Part of a small language model's weights.
Size: 14 layers, width 448, MLP 1216 GeGLU, vocabulary 2824.
Each number is 500 + 40 x the weight over its row's rms, rounded and kept within 0 to 999. Layers, rows and columns count from 0. Numbers have three digits each. The size before them is the row's rms in percent of the matrix's.

# layer 11 attention key, 448x448, rms 0.0443, rows 341-372, columns 0-223
120:424514475564508480473573459519508485550568547408553525498487460511465474506484513481421535539537484444626517483465465532541503525477501493503509499440481517490510463579538473477470464443513469526487488538492456537475525469587514504533494452539450457423541552514510469603550489495501508454497512519469551527454485548524451461462490477548512521561457520539414520504457469532492494479471548588514573506478458496514449533527478520415508490482489454471435507509510470458442466538393604486505475473491523523483473500478506465500483507434566504482559469492547541502507436493479487484507560456520484508498513510524540526611470532482547492437499459525506525421493545514497526545541
118:510493458536500386448500513625507507469492637471446485484489446471497506530481487555513570515505486472472468455473501530505486483478493492542478481454500539500470466482534511464493421461537461574519530490496502535457495456519497518509482564470505492510583458464499453543443473544521431515448417531488499564481517596481475504476523487555516522492530487532467521473496516436458474544454504487523474485456489484492479563454548548529517455493488558492427555543511448480476526494481424479493470518539510518485630486489466444490488495465535484491393496488437466476476428582497544483493484440444476454503509494480497501503501503501496496512485517532509503454499483506503449517469
122:455505389445495474514496420463505501491477552440486540464493523537539512530489521442523518535475512448462505533439444498463469472577493599482517467486538503513456475437496524489457469499503482441490518475483472541507489453487559480510452528517512554541565509468522464587450462539513464413545524505510500539543504449473556506570462558529528523491503519538506537483495504497497528548482539426522553510518525478463571478522500495494460455485516492479528517479641554432493544520503536481535536548533535497486495491541519517502496525524494438476349428442487470589491480453452523533543398523538501504509505544486456598500428486549524509512516447517480494559498511473494510466499
117:486519538652531416434543524589488484503512492470527495504534431487466526488498485520533479494485490500378479510543507538536507489461520546433522421507487461513497544454499502453460533485471514512518474475478481442473502454487515587518424496481481512473483546420483410418502467428471463562506509509519516434510510502573481471507459468474477499369492531558535484473510523507612526517471541361477519515491484503472499525498480541465522456530505468482507511503495463508495523457449543517511509469555461532531589459521463530465485469497482499487590522522512357551529496442563508500510523502520533494457475506498456511379519525476499533499487475549501492477461483440550461472515
125:563467465488492430459479417490511518524502468504497485520510474480498510503469453479520501457489540606492534471533487522512466498461487562576542507526509529515476545486520479492482555445518488429509530518512516563491521494529508505469510546506528490543572543458496541451563520537563459475524471484539567548542541391481507466500474510441501493483536458467519481492461554455495540437510517444490410571431429495516569521514497517460481489521476479544512569465479456487505528468557431485502471551474540485525514488425527532458469535595460444547656509469529447464477523506441531519477478496465519507550462502511483533576565555506545479511499489516481478511468471465495509530480
116:507543565468514489535466499540480513533498488538518487500568467566527449474501448420489508516493495478633534554569425525425566519500507513389493532514412493474521468446393533545530461525506533476462483523527555554545480485493526486487521472508523539502525456495529567530423514450485438549473513542517602424513512629509505464539512501480465550425533447536500469484535485515410503495507521581508425453533475533530496513539532473456541499515516519519506494495551505524490488451425502457527473539477501557489529511473543505512489436502435502456524459465550454474522493500478472495520488472460517444539547504516495503549550478445491516490458525512500509466513494452520511487518
116:465425490437527453455499586581448514508558554434527536554542497533517492539498442540552442500566528574503539510533460464546538565542473518427450500522437500500455578497549457525518507504475467574465442532509481507518521440503470516475465449508502476558474485481463478445552482402542428495393510528543492554512463498491483558497503521520462554431497517518574503503475522515572518601533550595480531556489528472527595527496501523537520456513493544451518533471418528488540460525518559502484494454517535508498510567501491578482430476480557467516562450504559533507489451519537466549524529498537544516601488523453459524446484463508506489476503560499477472486518508483464438511502
123:466491468595522592465562511406482502517494539492468514487532544507504431475494456546483561471538441507520536510552463476468471535565493436470500487533550534512515440535583534471468481498532472483495525496557537461510472468511552510532550478527477524440540484523492567454519498495518483552435498512531559491446473620434545483450522553504507525563521470513460562436479499451453477500501496565470529446466519436550559436521532491526489520482481449445530495491549525514566536395502348521468533512495479468474500490559463485433485541493469467443535479466524461561567531415524518482521500526530477492502452444501526511547432501486543477491513445518458524561501521518472522570557
118:491574480529490539478421561586489519530528473512513492472506546534503511513493532474455425486434469485585534527510495478484453550506528516618467477502413529525495529508591483474476450531488448499437472517461500562527497487548545459517469545494478536494387461535537521570548447484466463576406530505533526528494486427508498514482446470533509508496504524428444476499479479556475518465458527543550517498527460504505443532439501472522512514512498478526496478449509461463504506514495594503452531520488563488476515549519484502477502461521555489469438477468515406534476554508478481530509477498436465552515532501514512478531540460507479476513462510488413492518551504520491476516515
118:456432547483446535437533529491494453492545615572467521494517526570462521587555477568542406506517454494541488436519488533507477535500494507459525503530515523493507536512346472507543522514528491477527544481478495483482550457458525446547528475445413610477489467466508449461488481439526487476379422486528560469455504463487488519469523536458478479537516499510484499519511505515534543491466583373474497528531496488493460516507521475523489557482516599502537548504436471539529553562543388511454473497522521488532499549435564514522505491518427484511552544495433510440493455417515499538551472569501469503471482458485463500482499529478517503431509526515503480489522510488518494484471
122:483451520588492516471455471553499528600492487481482484512466487550515478480538508482495544507529507511498525497508459464525478496498551485412537452520475529521472532506509503457505464466566508518532538531436569582529453439567446501541546517492524457476456494531517416439517524542514513508471422504499447587486557433527461469471498533404496491468532504547572553463464470559496481468558508468531583465455541513487504520515515478493502455447528501523527552441464513523493490528542578502548530533485455466536581543561488413463484460507469514522494497471470452489591473566490440483516477525489495504534490411544502510467504512520483504508519560453448443524500510495551547454484
068:432555457473460415537494542501519485426591474459498551478553518529493460548476522518524469487506453517462564470439454546423509492569485513511516551494498567537523493462510523510521519555522532465507418465467551469468480451498510515519421493485478479449456498496458515507419519558507472442493474490520508497472554485467485521503454536498531534448524522539518518484536518482536552515479550491533556470461453469507467502515506495475498502507432501544479564466456479446472508507509456631504518449446520469535538505514490443478524502487476510508507534481456535604528518467482527495427562567463579446535500461508435536544495520490414473455546515523535518578517455513487509474491
068:475421506473532492501591527537499502484508494500513549493454512462487505450523439462419474489482462512542529480500568488531504497513492481505479488490513513519462559463499508529588471455501504427453544455546505521466570584458485477487497475511412507484490525556539459503548536591479474490496501529466640479475482485527495532545510475529483477457496517400552522534496473499470532496468427532516603512395501441506481473501467503467517558462554546502518497509525479464446519517500459469530488430473477535473562473615519521534441474577601458475490488539503433523472519482484472530540485496472473579440536461480502607465538473517514516463495518479462470543435442503494485434477
072:533462456507544516479463536519454518479488510529572483559549432517510554487439429431458499509430435517489462546505436570485479538473416471542543503458497483547514485450488490454513546506402487466427535465508499482476550592517474463453462480478554542564539495477505537540412529498480472495481495462493455481505478463528486488488477475440485451503503476554525495472534497520424518519509495476486492470531504495474502443522569492493477534604504481508476521584478565505573536494562465513514474491516463470431524567430522467491579501496531470513524452557520397528491504488464490559513450496618558485442496575463526505504471521473455535467455501570454452507522528531519537490498
073:457515514538501462493490543496509497500510409463501494498493566453512484473543481553532473590558528537575492557543548565530563571532461446440485477473523565467483462509530503477440446553506489502521522488475553511487524494477482592478537505543410471459509554464545593452528534527473500515505486480538561510543414548512477462501464532475509472483531481473470532456501510567563588505433488529532510516481515581523484582437501537498517498481502560457523547485534410556535461456431487513478521456528618525522461514514436489511511497468463501460513539495495587530547575432526547494555570477485544524526528458465502497504588546470498457479581492465488603511496506469543412489542
076:486462489520427524403470536534441533547488472531438479437411599475476496593554424544452521494571487571437486523533522518539588497486505519506517414551536468482430533496536537505540420442493527474468463510458488526534488485485538479504534562530477540490514526522520549482491472440525422494481507525450499468552551460584597538488480488498567535425475502506496461516440505486490463524476482596513583505483418490505505432502478479459530601481472501516476456480443488534501447469457506463533435523580462547546562576501473513457491472472529440514481459486492519565509467519542488543549497508416455549466502547473546538551478550528536508449519459466490528490497522473417404538520
070:451530481486497479449495492475513448603503531523518561438462523488509511593497542510512504466511485557498533449498541482488522457448554506452529470581520488427487547482534505490493354388494555505515509537514444538556492455446519488498534534463562459462460505470558472460440492469464507492456547491490495426514507486509456561484510473525536471401445503480522547512422490488456509513579503550566577480560460479522483489522408516525507534480479499553493510532497478543482530499475496469548497545531550563533542512529521461500584479442480442467515508532530494438492499534515522547469508469429515613509459546499522486526500479481519501495499441505460531456582482514481484500519
071:482511523521511498457546554508485468499554479544528528455496550528557390485528551509496523511549467517514493507519480415531546479522490532509495513510451527448470458509469569514435573462555510477532534552554546479499595506438464505496478526507490529458532488496518527472422506475467453414522521519540501535555506539499457492501487464597554539495589496438513438536506489484393472430536502430517425541423557486547478495454513496563496505427513462450471500487533565492522450507550525479566568516454571515537486529501485494485514471488504495599537492496462527486541492440525489504410566418586426470513564465464564520499555517439461522507559499494532564513513461478507497503527
077:459488442525469495529472567534524441493532508601539463524426497384475476520498484534517538538541487459420523439440548441558569484535537459439520520527571484443490517524523569464468511476464482467545509540457522516547496429472478545523573472468576510522436479478510566452499489540450482509446398522429496499468471504460535514530512584497541520539480487466498492481538481480460544510506442515516473444563451523428541505497474525582519462471521541549475556537489498481500573465541537448546512471499614563532516421457495498540544465467541550456461489539462512505508439552505555515523537547429507586421522494522460553474584451466512490465495464431520550433481520486467478478453
087:502497497503499463483473485541486482442543554568455582510468546425479504548521494490454468484583486517495453454496537535478510519494561502558548462493453507504453474472551529515592547448503477490459451528617497452492553477453518494518493570510565482531515456541505450445453418540496460515468517491508484465467555490526502537547528443532492538538488512485515460560533552493485453445521494513510518512520492418481467488489506499482524538526529478556442426502537474554574474536578485465518470514506544534499583520533490471502455494584548502455476429503508568532514537496489563523502487479464487528487578461482480501496466343587549548533433472492552538517508524503463383541521
071:600462472547505586588500547497543566467509511491496508504531545510472501436505473538490507506503454604516465557539555550457523439452521519572578519372539442474489519489502457480462532479455456503439441561526590536485521472567394477538539473580458563502622526515440422519507540511471485485490550441473507491514541421501509512513502509446552465494479541456472486508550504522515481488526512493477481519574455513490543514479510478457501480517548473557439529460527501476516458522494499477413465510504517479522470528418555518495482521542520433468557470478524434543489496561448499494478472467525484432479487539473466558493406500559543571490464494502531538514540500470509453523465
078:523536466493462494538557562531522490532506496465521488475491423546502553507472515524533519511434523462497534546533484470485497514507548555457457532469549503497581550522494462496528429576505514480590532506478576564517510529563504507453561499537524438491457539480457528529497529537501575564526516549511501514538445463514481485498482492384504563449502520452455517432516469500498390546455506466532496485555458535465566510520412505496480440460431566572548467547503550509510458488543477578518496479501507508483472550441568501483481546519528475431502582498496413464568450498465514502452508575481534486441480553487448524471446584492484482509527502475435430570452491492487583465486
092:489453521430503465451462568499432468475526480562528542449534509425503531536483433528523458470468490463446490440548529523497517441487520508563526529594524458490472446484518545465556551431489515521487470436483442457516540499520552554508509512440551474524493522521545458528490463511465448511505471486519536482472562451489548514477552489520438443506513521519504503486483505506558502433455500490520495501524496486535466497431582522544469442535492598507518568589506514490556558417589444430449398516553543524524528513506522520502522484493482493501477484493570559470492415492447525492565450545433462626404449504486509534509521465549488539524515472505516544482536555500474441472535
079:548504562486473508527534554509475504530494511551501522508450483512503490473512459446533493532534422472499461517482509520477491422457536499480578506525491443444492443536469570477443444519403519439489542566485482539495493546435517516486514456447486513523514483541545477502462472542489450438496504491527424495503526455554531553507505541585484436539501510494530570523470481422496577502465524468523526464543518482403484477453497461535468528415518564556494470437509453430482498483487488422474529506519518497489459451571557559413490522410485458477446468452527501506457498557510473504517478472500466546453542465513479521568479525440522463494488487528537526441485561456547482411490
085:476510532527529514481472473462506491463455498482471501436552515447505509520465460472506592490543511529510495476462559470493505478458494463526434532431522503507471470397437496439419488495441532539471526477536456550484523467504467464527549463464492581428456473489499490471486444486458478564479475491467437549471524490529468512519528509551475557467501554556441497471522457521542525552497471470497479540489472534571456530526573517536489520534524501450485574518439472465468526473503405470511496427464557549451467487515534519446476506484484552496472409494525551552465425467469511376561520439485426499472594401523583494550519430456521455545541523570451585482542469564535487418510
078:524528467532538503460601487545508523447525569496565516457499552443488465513435557474483477496530512554468479482498516509514475423487467539558548436468508532510464473460490494483519472455557441526493539466498532528490493485586510481511453478493418531455506496517492435419462465458579500453484536462533520481497473483571466468462485521563498493432509509552517478453505529514536445432444522462504544487468525443524491448519460498453507522495532477461494526483446458552518434500536439480511481488479589605482480413478502498494551574462457463500438474538522494463384438525487474438525494472538544476494546396541447531523475440473556560507505471577495541480508577497477518481569
098:521531508576437571524568394551508474526469465483508417514521520518513420527581473562512467505476558566439527566453443570591490545483545561582508463517501515507589582525520453518531603457509514527530506453424528443504447559559487439535489534534493442498512460538538610496520519517551520501534564503566489539551476493429516470513552498481519405521463494525533493516476490484481447508489570569497527465486547549465477479523474479475508481546504477443543464539508545496464469535537493504486511472481526423533494506557508473517502490493444496502517453509513475456555547599488455543488455450424490463482543500503479476511494532504511511515507519456565471538535494435499476415496
092:570533461530497546531522494513465492477525520525516550532484509463491533549465547434519500499464509483583409441451537588534518452482461442464492454545455521540421502557542495524436533440549517479506528499470453468478573596495554484486508547486590533533511505472496437521496486523539536459515523507562581567489539499470573517485564560577491529560535497514439484528520500498561424636423543512501446515526486499480483527453496494500485492485504512438534491515495533482492596409509501472483471543511522474524527522456525506497460502502546506542464509465471514480412539582518552486452467495442470503502562563529502458489502484525489578487563478505510562444589498486490521498488
112:507503474496557526499500462538475486495573493449516517468512470494470475531519539419515468487471502592443501582579482510616505527498509480448489509550417498508430529498541468492497522511491570527453481507554522381427474543540491483516489512548518511502554469476466445442470545513490509604410544473511569570512486467459488495511470498498473498518514455458459527575500539475563459439486546559474493455537542490503538492469463491454512486449515458468528479513478518401507502452509547495474493552489426511520540526403518469501458516487415425526481455527443591542525441526495486530521529501493551455482454513462489445517533465496441478480538566510498463463571495605528520537511
111:497457463485496523402494511482489561581459504524461505518494509570499505503499499429426529501524460527459558520538470417511497500539439470501572514528447521473493537467491540484482581585489480487483516527514499446440527439505502550545553536469508457543456480514560492533481476533480430508537439463496481480612498528538528423491472529435468514396516478529584508534473470499505542599492564544542593608508501552523524502507491488495507526480487542538499478609533506493526570443454503545484572573537501501510389533511466514522442530551450504470495489471456506553481435460461476482442530495502459451512465426501531449599464477536443448485462553469518457465520484475524504578516
111:498570411498442530513492477420521517540532447496407434550510469474513522482520531591474550486499501488459518519497485495485474491529503539548536509512531491467519508528538484547443512512464497516498500478528513532477532614480464505418558477493569545481461509472531572493509544480580500516590556520544553483482466493523526478505524527505491495458502468524425496547534435543528450407509487667487486491531510516539519572487462459478503509526552425451501516481524522564514458445593486540491486504477452477456498493505499511499462431509454480440439473506498539472510551585490572472509382539463519490505518480482521493520547441493440535500505531585495511497498525495526461500448
116:536523493535475525498500513542533519490497603511518479509493458511473457498487512571447532544494507551469472546558508524565477473437516504458454478456568472559533512521517496480473471420559520519532448494519493672523453539528472587473509530471534511490494504618490507482455501504516533619489473511497463555492496477562486497385492501517488477460467458469471496399485510445550483416421506391516477459533465520529524561503465543523458493522450540483394444454404494438505534431505597523488503477519499486499478489480558480449504498411466463470425515492460612551500500565552499496512594503524455487468458524549547454540493524535498528492513479457483497480492494526482558449546
# layer 11 attention query, 448x448, rms 0.044, rows 342-372, columns 0-223
119:475509537449546490452491482579492525390415555452433507510538441424506402501476517541537526483463534475508481424490407463493446486529556545491453512497493478466470553480514484479539479496547519516514551445507461587522541516559494534543554519517499480535502563513495441462501519510529466487452500488516477512520483465519490582561550537500490559592473525559470460570478418427487526535482539519442570506474505463593517531458515486511557488582511470463456497513492457509536454484453513500481566444538495460543544502530602442511597546547473498507495528457468459493520476545577598524598554441510479430514462477540440477518563542508552567434542453511506542510532457450500426481445
119:544564454510515466569536396422524521516464516536522508619514475525409447542541519485546477485476525435448482503502487401561445508508558529513469573511507434438542542438510568482454475515409533467542537482497569524527565580573505544531505536515470514490468530467500452545495472451489472482482508465444433469532498473498552505539468488479411570481528474546463490550472568491498514516511499510509532575501530507518542465511545459534404510464487540493512484500587490484471472488516528511518519550403476474422514437505505499482500439516435433468436494476511489546534551441508523442540479518567534551519567453477459527532505460568519537508546476512501516547475572526455511546470
118:507533502524521472527462521540470453489468527559487493499514428467455539470501452455474449431498506449454519476565503549443472507493491496522468436426454479506455523432454511504483568469531505413552564482467513521489478484487503472535566555543522539467527555503509545472557528488489510513488534514457497506526555452444518485508489446489515487537523515511476511553510407539562519533565509473460546471477470576480508451446476478583549585548542509498521574484413415598477541496531522498528491512542446511461447455505471492491509457579502562511470471488517453563402478485516508492469483513502498455529455518516428541444557496518541569476503489512596505479488483480448514478449
125:545484514518512520455480489500483546562433461556461546497454463486505491520526477465474479509518611568499534487402545534499504470535533464505519489546591504554489512494506595516486493524606562510541483517495461560464462419495478452531491529393485434536552542479479534472423441511486530510574508465569459540469538429452440514511476502546442560481509496554483456459553485463470516486552511444436444434491417520484504479546587541485491531540523486408480515497460476435487550499551503462511586511578525486486468442558518525568512465516425555501477483502519528460532508522474466525551543497521456485502485510483539523469442478511530537491450548465555521473469460530481541511498
123:481495487531424509544506470619462445493483471491552489505417433628457533483491498505485573528458469458537519591536547422434505527513573452519542510499490413524571465522495435518507466459413514459493533502508482551519510502482510454480498441513563473520550517459506538521478456442455463431461433495499501470536473566463487542460502536546471456523434458518519480483459509472534586491546547577501498516504484437505551576477514517509519500521487526437518568537537530485523450448513467480498461455580440503507461504466528446493498477559461451535583473516526538412499507476451487478471496497541493386501451519525447527567536483494492518440486456535488518485469557471564477517538
119:515516479507447444477436489515459528477544583421449453512505460513470499491506530568493555482548547562480511524554437468472465549494518492482487441498542470552435477545557569540528487495485476497462519518490485549471513431481435470534483563529460436496439451533529521464491512533524505440399563531590476588542475485450543558450507528481479452555545591519528546503505437481558459460489491536485528475493476435444487577464557538550468553494423527476490524502473548549449505526509520507447535457530461490489510509538561538530499469491560482563525524510591450491524545508502515499550525465588496577485434544470498491466558488489440555537507436510642490494538478470556523516512
122:471492568526549562458596560388474532509537554505591516471542515474564523443491493504528470431542478535575515575568590534482502509528561428555538497446518545559501487528511520490395436429522537558470468516549470493464442581528498488495449487503475479508507478459514535462506508491524511550514433531465513498480462596393519442487521429481501510505550487432440503556501523486507474547479444521532479436535486483574507419486502481441529486471480541531535428580515512502504531505612400474528579505502479541529464512538413468531534517512504481481562565486499457518585534512515484512562479492523563520548523509512507501454448496493501584461472450432519498520446503476474585489474
119:457520483524497544575536528479488506483530554562565611481530514527470496550445528532462398569496514496477487498522472481503495497538568514588487438484490568465444550449542551562464522488535462523600488504546530575473473500487531567518455474500497469447475500460458518513552427459499474570502489536462471507458488417525572634468497501524515511503489527467489446523438587513445453488440459521542490533474427540496464510450435523516542525517403512512462402536473543509532553526463543474518523486481413481503466553486529562537519508451535480420486523566496503511521543493455523545517431454490482539546532553536464471536494474575478540441541524509477434548545518501513508473411
117:491487507496458498509500489526500553492442527464501527463504518491528523531473447554509492433514482440524453452475485484505553463539475471480476559470469444526468609483495482539558559552490544485487474480519571469510563469439554493515581544462514546459458476462540511484532554450544597488381493507541427526467482463497461509465464515479504583456541481503552534530495454485452514524579485544427503447529477520551517471506481515546495498508541509480493496490494542521509496531536456484535496488483500519392507540456492547490488482499474530539530548485506564469443508500553423527451567487516437512438517457461510583579505485477471523525445470482457511561517539466498450416424
120:507527560541433464524532480525524505505449522522508480446475484521526491519504460478525482497510544510516541520547454492569588375504509418536550548450485450498460467532536491495475479450508540500533485510476454498485517474509518521450498508566561495473541512519527445530528565480465568522526539537563490498529592511439461516560532514461496548472566495438593511448493457490495474543471530444445539498420481451556513522455455426446486562571478503471546460457439541474487507481535548443525496436466467473477459446500524509464476526471469510538497498509473526512511427553463493505450472432513497484462488554546511503471556565528526478465500546567515516458478521538515589468492
068:577471549589510535475491517489478437525453551558490484610524485478499534521486525484527525568550516448479527517517447537477496467513536378493509479477502433491488512511499463484505457527545471566532513536512461521520462526437577419509540468523460489493547541534496467524494531535445474515453448550464458500517513456519457466445466497479458487526503470541525501515547478419510520449544553510467507483540554527496526441436580428520497461503523513488534431420446585513441467514495507521512438539530510486568535565517524512400469465537384578450508478472582559393490617535529531562493499505427452468525549530439476516519557455422531485537433463519563440444490516500512461558531
064:507520436494529471542506530553485496524520483431585482485459500506483486496512492453503506501532464468497439462565560533481548572481488464492520548502463421484469535449494483472501499546564480561503510472578499488468477509499474500545516533420516472505535511525465510469545453451492546537488474473511497478534438476455587460531491540492474503512528478569471472507463565475447427460527570534523475550497491510488484501516494485562486448479491493452526463517413590492418511487529533494524531512426577522472523480481496511505476485519456538507517477571510433439538470518479498523505519468473495468481471533484524453451510553503562515523557467459440590521522482538483450494485
070:498511492506476573517500520506446563485526462483533549482530481530481475470472553567498469418532423558472525516536447378537474471568525500552467518536501501501404516541549521540517533531548540539477534498536544554556521478512532522526503594461474475455444466556543597489456489449477547464459573467540510543501490495489436457512520493477531534412430447510495484540503444517516518431504443536506553561479489452511523543516434525550454503532478518462624543529479533469461456467509537454501480537532554527551505553475449533459516527611524498550499590496538548474451567484517497523450540528491567467499527504523509566548499417560476441554581555547571511578558502465530384545518
076:558495532479490576544466441516510453558512547487395483522499556514513522501481485434497474501455497511517559518473508480398496447464560511474515535488478540520513517545495552503487532483489512469539490443557514525568450481491516439505572505489496518518450476481476463544526491535502538458575450491519476498481512430553487409463557517470495514445433479502602505445520482473513537487486434453495493520504424428475492440531489448453493499581523514531515515511573545506471420528553459443580509436541512515498487424580480515494486490517549551501514476568491493560525518506447516432556531538489512481559518561485540501485444544453561546498539495481640544421455534469490517479560
073:520483484490516578520465465467511428455500530421523487533545488533510468516510503416480505508490459538480576507415490502483488528502521494570533479536512547392471541568465583495540588445479559463520542425508515456454495502506489538532472430446574476465567550566502534514470471537479555494460489513442405486505451478524483549440514496516429494503519503561420507527471464526479492479531527468542479427448555552484426498473522558530525494466478452503496524489466527484513517534531441501433471518448509490509495534516562605522499528468402570407454544582520522409447471477506497457532510489499505533499528395477515563533468484496509515475479489490448476481466487522501523412555
070:527530473487566526516487478498477498577406498535459468563546533517487482504466520450454534465508558494422546506473529544569448467536485498485558497484494541496547593535466495495460497520520499498520552465520492479519465517451482447463556416520507555476442555463500500560481457456483499467565495520552506431450497487522582512461511545507483542485496451562555503471512545478482492450460559430461492479507464485495514429506610495473468570429465510535512472508488479525473473494492467482514466496456535543480452520468507632502427489468459553444450505555537505454530558503481512577530438446492455475537497490481532476404520553472518540461581468468549469447443542448434463515554
079:513520509550523405459506468481559565483435483499464495441495440526552495496563453489568501504526456443512593531465536482473490493469505542508460564472513492514482480523490447470498418538545418554542463495446440511545477530450504503452539595581524514534489526538502545476474483536446518457551575549443474481523519498511457481440432487462525458494513439548521440508505619452446541578556499530524496563534467549539553537522507510469500438448510526493488481535568442488447519555516515527485453471531478476506490451546436485571487509508399479542544553571545471505450503543461443506534516547463549489514491391418483500413593568503530552467491504488481482452439501479464404498453
073:534528512496539408519553511426452546486565479475471482456534443576537425460484493533475471493476520437547456486482455471516524509502474507499446521539489493485549470548510444497514438529508506445493536589591437537490530490522466480509402506524431500568529469529490536516403598505500532470505464508566506569528547497473477467510460487503510530498475497484540550478551534473492492523539462515517538494505438487470492510473453430512510514544496446505510606481449481499491503469443436491585621550548477470468546550582501552476508548513492478554502458480580432558447486525517455487493470461476542445482532550522487515468483556503507485452507481531413517496434490552531516515542
083:550563500494468502610472492472504485539415554512445489550472502553523498484581462410494508531479511596470510556474579537498513537470525485524503593469493489508546481525442579509479548482495549477488448510444493490431504516496524526510526470418552549444534535382546484501435470450521509468545475573465544501430525498533456464420484502522478526525500502549471447488558493480487516510444546455464482466512473536557495462546562441480458500476472561486564492422477495499432480508507527547543377514452474544519480481561498535494470537500474532490473473483549464523534550426510507452525466552494611533566517535523444422515530463361497526445578521498556458468511515489499509444549
077:449510494517549430455521404513496491495418478530444426501513563547501508560481520470492491511471585462481468493410506592479508437525517526446428514519477473460453536449511555499497579542552532524490532407545528481545542530455534462499561592432558506408450500506525489465528496465523353502535517491440547496478504482549578506558575572519522508533494533537502494474499484488557479471534559505459535505434452491487511492488535488440496479462545491505506544523579491493475471484452474504490457529513558471484536494453572510450498465450490472505485499522505536438544489452470498541516432500505453519510603502456495536544509527513438497549504537495533465519479505482480519479577
080:488412554471535496480493460470522512485563469481544525467511447447471432522514529481515469574493457584483454518515524522570493547514530446530545502517540525453522486468533530538499479493495563518522523511496552426518515537444478455552520453523435487504520521524429504484469433493550447497396532543453470491426534507448448595476506516583484521463528594479436517477467508540504489486497418540513513476468615510442479507455552541558487502560524479527455482453494552476571554477481489480570424491499554501442582494555570458503543475502538482415508470458519530392422536483521472522545517445571513512464486480478446508467485514541499496489420527519532425554542498548538502491481
092:552463532492465539543508571521492455521487582463438556577476443504541529528489477396428508554485529587517532563391534545421534515503549484476477466439507536486526497487520505522436510573505569516513447434563480456529476472457435508509515492516558551503481571499453520552433452480484453549547548558458466485484566578519539518369545528566470517496469561492428439465461450504517540541467566462505516466480498540526534491531493507507454457494475520497518474427474478471485415530463500553530494454457519544512475428561530505478512557522537505415470471454497483480582596448531485515510510451512523486577558502452570435527464555479568456487515536491551497501518521515536479470483
079:469482460539501485443544525487461472484489504496510467462530455569504476532513530513486502508529517464554462445431485506490482466582476464538444576499477449466435479490443538451515568568504464557552569470574508509517526562501480499522509515476601512399483509404551511426464471546473495489503533423505516462497516478562453452449517474457453538495481487550430516409579555454523440524499485528558521551509519552505499486531454523468518483486476496420526502513470543433573505526449444530476492575476500496463471555526548528535512521519526543516484440515520458420512525495499441462524499531596507528559492474512541414519561465496532502471529548507516449453500534510513473464485
090:542581535503481447545620526480575468511514569475473570512600416460442519444483556493495438407496534483518470474476472494497543549393511518503472527540510509523493501583499449524526529480510445522502454524518486503451562541540425485520441463483450476518483430498457514476426528508508482477431511565433557567559472549553438455476470505486511456533445496524509554468560596505463552499514533536467494453487469507509549519500458506498567466471491463459498470494534560496491498523495550472491543484496394500485460539536434456608540528517494469532520526533511553496463439496534421454519548509545553539512442481508490552473563525389499478512516434546517542487481515552494427565506
082:464480534527512438397439438463445526454457499516484494494465506581471544540469533521468471510492535539494425515435523543481462471527457546469447544502539450488451481425492426489511603455552539477479544458505439465559466432513422474480529493431552504435494495476478503504528508466475494552505524469540554440551490521438475491459530557473510525505500464484455498483519438446531479579537513608529528483551544564486460491520540573523530549524504523467518538491472475439478475439472498511551540532572509469480549513423558531458473503488529531452496512477527437518570522527505476499485499454532366474587534440524471534479468506496467488481474595452528449497570496406516485489504
085:497495528491468477433501521594474564523497434498414517513481558455472541547483538521446417532558511496452528540554422492492506536523539486562495521527452495485513529528462497537532609514574530442419490551504469487487488509499544489440528463479578484474500471501566449474506534518445461558536444511518496501465500424497523506507549568442552528434471449366453543528493549474498511522505494492503461383441577519529494461483537517471513518582512559548508498505502491483494499470449520467510536426446501466561510519470493557513481489497503522540487491522498555515445519502470474470466469590553488452512487525493420607473561582539415428484494529549470539530472517443512476479511
101:500437450502487437468585460500515448522536486519505595482539549518501524535509523546401530501504546464534518499519537487549534468445517531532479483518516488483524508527474520514508432508504542615493530400415530483518503535476515576482480520473591506449452495502468506515440446487562413451415503501497515521494495538500509488477524482532549512447513575487417502485463504472566496469510525410572513453474570420552469545522520482479476535511449501430523522424436551510514461554529513476488468525403475537467477490504492487497460456460454515450539485493522597427528575470510526467442544477514505530514566530555499464548494565436500458526506504552538498477497513526459599446469
101:479529541483476421514496536461589471502540535453476456432482461453535493423543504529522446453471480482488515477602439445521415532428456504554583439433480493439482477460432515473544535456496546547444497467509468544442563534591520435494449504463437502497484392451525504512494512485515489467531492493553487506518451441560517463467443430503456537586460436532451553531508496501520515480525500415535429463441461506488538510501523503511537468538445363483492442466489554530469489505496539493455499596560558538526485554449502484533556457507447539492436494550485513443478458490478428499523485479501481533460493453534510522500506423370535554545498442563467543523484556536536467559435
109:400478529565480565469481508434526488536446454517500559494599500500501468541534479496467483511497477506510553529505512577566530507502506495431471537531464515537424476500525482523497481527485468490556481554430522556466475519427404516489469484454435484499451528567499480531470440541388534543442505461488436472499508539473450519499555519480478509484471529480498494492510592482497513524580499458531519556508516560499488575577498510564510484614530565529501492439483442476438505567471443483521418468486543507463480493526479451535490500512552504548547475498528501595487482489551445482449527461506558450496474434473538511523445536520528440471444484491470516534457451490446499493524
102:400439460500561515370504494506548510538512483514452490531530466483466542491527510512507459456497520498461526467564525493493483547467476465473491508514463528566492439518477466449516489480553490520557517554497406511542448470523497494512512501445463512483512498508476532513467500500515539491530477493536478418468557489485497398480478496434459528440478460474548480491625476535499584483542493501495518488537510506491636509535507469495494507451440476542588583466494500483510501481492481440530438496453540544594532535461546528465494472510432430491501521455478514456480511459519507490592435477490480508528468447487469478515474514514523535554493466530461628529495491522415469497513
120:551549523507523567449478519521527527580465538447562507486528542554503434527523435517461544513470535530541515469542482549477510491492503476489444543531508459528551519398551492535454535482489586437423481523476531567522566482505459488489409467529435521532593420528428467479536510517482475517424478453492516463502531490483588455425489492564545576460551466497516537459529432459486492486529467459531478512438429621478554471465461478548449554480522449470488466481490515521578535494486512442515486506469456538539488461508548539537441495477544501525567503474495561496550456559528511462487542443579515452498440488437530510555464538546457447519507487549443551524513525542443487582536